Each number is 500 + 50 x the weight over its row's rms, rounded and kept within 0 to 999. Layers, rows and columns count from 0. Numbers have three digits each. The size before them is the row's rms in percent of the matrix's.

# layer 12 MLP up, 256x256, rms 0.125, rows 0-99, columns 0-63
093:476394504480508524468502495507512407547482467548460507543457486578507458556563482495517501468467555531520473500476519430502549492527443492515570509380421610453609554606473487475549482497496503
105:548490490555510430519503586479498495478584439542551520533480525461602476449487510503500515521477522531511508526501516434415520474519474504512487567437485511531480508553526502498492564530585528
096:554506590569525484599505539494503417536444459529482462577564612565566536487543415510384433461508426459474597418449420539444574585521535467523475517522506498568554560555467487529514572479532380
099:582555513503467536503523536491498474494504527527487480511506584520534421476539436511492489469492551534560520467564450587340546501502557474503441463475429577513570440543460456576453489546483456
099:533457505416489485546547534481517481456401513500486553404521487324437486627553534571520495495466464525454357498555431460585453530457524444540495470540429416527457508491535440477450483504461548
097:486626584524497507431533566483547518491490426441525586496463465556474438527433583560560530493467459430427602519491514486472521516533557522531454526460440547414539444449574400450438474430487592
089:561478492527567489527550521506513491480522434526541531476560537480488442514572416497576545530545503543472502563467586499570481525406562436483381522508463524523509540495469523409542524561432487
106:576559512461494461516646470510413510566536583482568543472536445447533410529516418552504462474501487453454453600516448447535562519461517461551508453474539394485622483453490407450494405420558469
091:484604519493549526613488399397551569539500457422561495513434561493560540445462592505500504491471483456534635445557514515474457581460483435414477608533528450518478525554522545513543519467556518
106:520506514481559529530512431635496498491468505594530465480441489532481576442543530519589470571488504460502554462522553472503461499474453521512508576549420580449513534520595508435480481494540517
095:461481525447472505622469543594416539480574453437377528510544549481473443536499476425475587522539515571529482479545608547575569467520494562544491497501506443520481552529470440564553410468483561
107:497535456514554558546487514535511395540392457464506549461524505559558443556547405507517516480580581518457535490550550597397472484530561551526584462458486524426544488506439502420503575513462441
107:412461506462519457524495452573519448504444443544448511583536484454456415490484570538492486625484512542523553501494491536537538503490465550574551540536525452533453520476464568463538502499441520
098:521529478502497541442529511509525498560506444488416479505422553520546531541440493507576536491446440480476560468376536531518453416492477394505435426549511561540444526432386460448492445475485491
088:500469514499498450490483499450505425520495537461487527474561418445457505603448488556501412515483453579504517500536431505461464543499536496534503489559502461470421487569427493406469486528609472
100:468437471458501525525498538440506456445489454423483519562480512512506481493450521548542523562599502532545534447476435492409561464489361388479400511460452462531522460472520420477467493496496440
106:518564564464522544507507442402494478573470578458504371585558530454466615496459536592535472483502496504440506442517580466448511561476555476522467504552515545512521475435520557398444559441573435
098:593510496491518522528524474397530480517497462470565460527382470478518437546405527471447486506522429515424556501479532438467488510421490443573528468503555502456394578422484493466476521399537499
096:526476496607554452562546403450444552529520455493472557479495555610504517578466478458482472504467536476470542503456508511467446580504471473514509516555469536506436546472503455451482445521464437
107:503494602523417457473566510482469380535503509475527498480528360504481527479490551550378447428382474562465468450554455447415484330446505463541410441504480479457509541459486567431516459499448478
105:510536579588519514525473520523462495415512490550459508491485495511575472554545511412547492395492350549548425562539601489474467507507485493442401477519439529467457489608533498486446410490467553
108:510482504513416426532485467546548530472513442556496417474562530546433517498454602500468470434570574527542533473492505554476488496561543598434435570467471475476510454491526471500386422546573543
104:485493513527426501539482527544570485471389440421460427544462388563547404445528512596431623473458505649429425438444493448488482539497492524441532507557483455526596532497466455480560480494536514
094:420485544452610533447465434483461410472609550473521518578478469501493481588588451459493444508488521505489570571470435505442520636466521590497493489469516508424560559601487448475447525518522462
095:409514387494461484497462499496510464568486526451467554461496515528553538565491526515529466399531447488423640505519544484467527463406553544488452579513449575539549456405517472515594467529475442
103:587555543520533591514577573495442502522468550570469537580506531476547565578419478485515435436464625545453493524480498527507506487384535502558408453476458464485521513428414476504463493471508513
097:434507484528551460600418520541482475504470528580443514484592518558601474459518415553546444459473511496463591568504507498514379477483441509468582571463488549469531507409438600451434544426461431
101:427487597517545484515482490550491525529522568523544461423495522449460481477572549451531403510554514481488552477587626481577513500406552471489445531573489496463536523515481432473547592544499537
107:461500461465502561423528565523423477508479646547490451525478583532507566532475546450386580442427483500521485482515574513471513466521550503489491545468473541494443566493501414510436451420449536
101:500478481521531489501502611572618526520540571526419485532536556519466523538484458534484450506467501563423514494568480517499475511416495548421486522485565511542528554536555473511522430453572586
100:486486522468402501524495569605497475535581531409466449475534526513464455477539591489472510441419561508477434530510524555515549484500467518475488417468439475500475540502526567487499525467530564
100:473455489453516443502519569526412546518419501548598567607554482504564485471430523482502598549491506514452568539489573602528449552513548480470605506524529507530476506524428488489496463485516503
103:496433528454419490513449546550510429554510520485495539503526508473527465468523406495434510569393530444434483540548525538368467522466613553535521520392513428545510577514440507523478559517429513
106:521436483600472502495538523543482450459455495536583409442568558484573449508536489434529410570606549437549524453514514457427535571564536459541599432406438531466518529476499524482522519538504514
093:444554490484489522520567426517495522504567511423534498564470521457560527508598445485461570495502501607423560563412412498504577536458564637555466532533459495573421546556523498427437479372490536
103:581459540486494522581543518506519441505519485519531575451497579500601558579500548579476517528469454572486483536530480453532522507457450538462556534507489544569565559455463533537562515531562510
104:427486527476550436493528462465529453448547505479519563492541516458392567459562664504422486466577616529442450554529517538477609561444420494492461606453440479491477468563453478546457428590457472
099:518474551474492473464502469511517561495501529385573514610473579470580485508505469429588511565508603531547497444599600597558558439459477429499449503604497514530429538492495471523474454549425508
091:509549495521496525488400430464511443580536478512582532544537525594520489457546538504519391491582456380526549506568415498538517410552500484414487410498560413482506576586434517398519486473523618
093:428486501519453480497448529562460440464538430580466535417560550536467534608579428561484543454503407472448551509498494524544439467520554543491468556470530438526479492521576533570475456570507673
108:511459434503416482589517391585540514489521566479555462597495394440561551472524468498463430530469511565545446556451557412494562526463431471489515492515494532528487388413530493458452421496446483
105:488395454514516522431491453587415486474450471463512529509419478513480499545533561469426520465440510584537523557453603382498528534541398418508539513462495586549451503512500533515513416465546573
091:448522427476589533556435534515402441566447507519479543471467385525560494485456596472607629433544471501486543433457485568500520516509425446539450492506508431579461478533397472475550460467512438
095:564464426475540542473505495464469568477488526449434406531545407461592517520511544493489580542566484491527469534406525412588358496500509468524516565524449544532550401416585471417516451500484486
106:384625452519479539477563528574497499505599570533543470539562535505489430600530570518471536539520519535422529534559564525499497414519453452493532499465494480481382537461464559496507505488528469
110:535532479485496437529460462524456485594553565483461559617491541529511494492371474439467503493556558446465485554575518520563521460518450524560413554535451522453478537505510559539491459510497436
114:555430568420483473493531532537496457516469528523477476469476588468460504525462424439454562494548525533518497495452483509556449468551598578446433442523532621535488481532447566529437524466394449
083:497369480588434485547538534442520484507578463479504426473500503458451501506473468523562571530539546414509459463530558490525585486528397531433435603574607525481526502518539509484573524488518403
085:394468524513529505562629485520513482437440559493538538558483525550529481556497430504437545434509404506508620527475477474548506494480511487499463513422478485499590558496403378605550476575422538
097:510485563488510547490559556534439420437475506503470533592490515509534479525542403500511451561523517539514534611462535443527616382466498533381499523455540498541557470385476518494539498432504600
089:472504492475428507474554491498615577467610489508450356476432486590528456570469543498496527499549459491500583368466537578417436513521469528577446467473566566493415487394585460482471501444514462
086:550523452508445490469506571495662410503428489454502563555543548464412517537533475495449439435504494464556550548582482452492534562460457530454532451508477414544464493466508508427527541583604493
093:474544563507499456493514489440598496477471494524582504538520471581594501458498551521460435499498458409614604488592526520522483536452491490450516574450482489519455495395510521594564527414554457
094:595520494504448501495536599480542463517552533442509526539523477552530404536442453454437542424520486425515538431507549498473508572446552519490540456540458519586528438603485455415456491517535465
105:482529516342500503456562491515518439505501435491466473446515520478553561523507522516563485520511478487500564513485579515499502433486468474402528447490367504498555606551436504518538406555508551
098:608431464466511518441522554506509476470391539467471475522536529487553467596453515514531470472533454519462444565578549502456495520559487521455584504472463516527395495524591459538541543530489473
113:507529507534518512434516493554544593465481492539428538542422454484498566504481533444493523507482430473541490496475471553446475483499395429540536446468500513476484557444426463569600432546446444
106:449422482514395514558552505445407506539411501489561473433499426532456527502500521434536549526459515575528524534412501398594507550470470545500538519458444434439567562501426470450446537470511610
087:516429429436443566537540504497537503482565431533479465430410578445459515498473559513534430590485522534446416423492488455474483486462458568511519497515438408411498481503522452477560422493462510
101:564570489486522478609459501523564538479452487487494565472460446470471537508457519522490503504449519461476432519431403464506420573503481434526510492516506496423559540404442502472436462435553504
100:521450515564437426426516457483535465456495537372512474483523545495504478504482447474529602514523433493507536646467468448512422558471566594549485551543661510478459460487440521579554523530579611
089:409463548502476520498510417443457480522492534500491483502433547498477482577449529475456471530416492483475504438630491562494553475490444542483429572531487504586578518438437434526386475618532480
102:541504501449503446573388629601497457550538468536561469530532509498497423474523508542560477585476498584560516521477566520525477453489523471508515555477568486414501473489429604507559552475438495
102:524515427500526529482511472514500426570582448562576480489538563549439514490538563445533527493420545487472459515422505422453445544452588535502513430560486573513400477571489531435601512479530529
096:512540564517458423456470398506503414522619473476509498580545539478485427575488504497471471451457506519548503547445436532478507531435485514503528552471546385544510597445560394481513470476525575
096:568528540481505505490434576458467467506383641501550514473437495520493524480480598501544454556508460450520410439458518575434448501594487446515462490492451486422543489547439501426351450484564584
093:457456475561479517418493521552425457510425482489425421529498538501531506455521474502506394468572559502437515522529466460448479540443532517475444514491588542557490467508509410539550538561494548
096:449528528542515540487487502566476420531516575484499529476636538452506581519546486464452432560451577390532486491503517523393476559478455520465457565569567483419521520466442475542576506545535468
112:392503461501490527535518549521526462541478456632445504487508536546450443502590557504526507467534522554414497421533489504590472466518463468463500583459520532539480541390447566441470488531462583
091:475571552533465498471472434522398530594442504434542455586475375525481452521445546497493501557542429489450542524562515605512469486474548434455488503463510465589540591534492435366552499422491474
096:420489563498509476462504461535542499528601560482470564499627475456627543494528496413526573466559455499516442501562477530490457537533471553454526483461470473513536472416423512553544497532513520
101:490531552469556482423563554459479489543535419578618480514487466512524507590536483452397528550523522424396508573520439467456564506487512549484586507516488519561472515602464380556549466576472449
089:573514411480533414554434422454331571479576509422415490644544444496515492532512513517534498533521550519466463491551447555577460504507464567447349516420449483444545550537529430525510498437474550
104:471460328498580504490514523393412516498487461478550418576464480498487560525504558531597481586528487501458518601484478519374555564517363546546499428513472484511544564447488520456514499474514560
102:491483471530480521441462441504501583560507564472452515441469547495499498402469403517633439420464547509485489543495557526557492485552419507540539458401382458642485522499467534495558526410536435
107:507525482480531573535454544482523491498529560471568568428470350429502552411561598490421534510521502505536519563483426496427548462576494497422487517456481554493560464530487549557588536502521540
106:532537459542585480510457532531500615509421487515539472460533515550494546497581495560594513461501460588481506499517443544490544483502556484494501505445499508490459549556458407464531454578576486
101:494495430508475626501507530505455591504482529389480437519487586598489457487439571412542565558471538461519532491442482496461472470502512395525468494539517477463498473547473519463502587472483531
109:562483488407510482433436556457541442489514433443537500462483592429501617451487448530552546433468389467568492523634532401445534412558485552490544470456520573456470500536535472521506570412482480
115:459553508552529511486546490490524535459543405469471605535533610469492475645600425553544507566540489496440536518423549543556480452607497470506546461408463477568520519477574499473520502494522456
102:483608530433566490414484522523541432487555596467564465500525506452508558506537503426540480467431418507496571549556518497475541405511522486497524519500506505414411495443500545498470576508615484
082:442420478503577579498407510547499522453513453446536434532563502435486521370561457551421452481532510541481444505508505503589516573511565434459487492495437500531514520558484520473535559459527553
128:522523506440532506479503466433505544499509445492483589477454491480553560423452408524533563605462534517462533495487524576619477495513509462508453527537532466455518481548516480556458598589482489
092:513422477526574607409522418526473473502475459495481599507606528473428523525535330507477503498583483409446489451569498487530518448499562460505545441453419457435452473552532438436530540509515420
106:515406518548476437488488502511503580490442623468574457536542433502520473472494576560502511533543465494475448470587510469505484501541458481490467481466476483446489503474479490415493479433495569
100:475515536467560515579547491518449543453404497482483506550485484532459466606449509553497489493523526483515494500573431597385426429478475524555468586435555545571528443469465566482517489530502459
109:519440464506547528511468488477477622504501591391475503468440525480551510479572475438447425473459446489499453433560423541522511514562560510465518534522569479469522551475530479450464511517566540
092:484504435430483525523547562543535488477459542390459536561552501528498582478477555489542461574541439465497548468552537494453563513515502490539493532492476578461532450552549541503530473478552493
108:578517506447483509523439434491518453484522528476484571480461433545501594539451484452591517534427428477477516539529507486536535421501470526462569608524586419520451365448477492500442433444525485
102:516508488534453466477425456523501519488386449547483514514529504574491473455554522492444472526547476544466468479463495495513521413510567573500494557489479532485559444527517466567477493570465438
094:559419517489472462515555386577467462435441558527589559485526473575471539489456448488531550509535451504526469543451462522535522518439453493527564511597532558489505456604511534477525522416568465
096:509584497559558486535455478456490483516403538524500453499497451613424503482638506460496444548501481408501601606552483431507486518520528467511446448455423451526547543463475565634434472571483515
109:564507398494578524495458486530413420523438539503483482504565483484473421450493499486542520552571481432460545503429476544512514464522513471496544531370508541496528501605512471560540529473430505
101:500444539581505513541386489484499470424491507522556498540485550473521469503477498481528520510499469430497404458544463410543505506512446400477458529515446493466454480473560521476470496549485502
099:534443500499483551549546521572545514570549415508450495499497588548491502461475481581499445441488475485538496446504505471509577513499430466468591449552472513514518490493438455610462537421515613
089:430502513557441469565550567519589484495396608479596550567466505399519532481463485546528492458539386452579520509540463516530489522547473538462537450541513455457416550477524550463430466461549480
087:590427468467520437432604500604461474529477522482544433524539457543554544445463545533544564552586512508517498488563558521526502598488531527552504470528422485567438551581497498489491489478475482
107:456609549498500533476502490480445547451452576442545324471456570572505517501480576414487514425439499537539540567492453527517547464502478462557482517655383474441408610547459524532527541492456513
094:442527581518456466456478520439546576430502458418508387483429475460524586435597523559508440498430527504448443474576563401405587501457509449573410414465481539415512532422454535427547521474496467
091:471538515452469440448437410478498586547519546572532477452503446528577419575473459534626467475431446510560524506481509506478413458458509439449500473430535537556453459484443453478484550474483497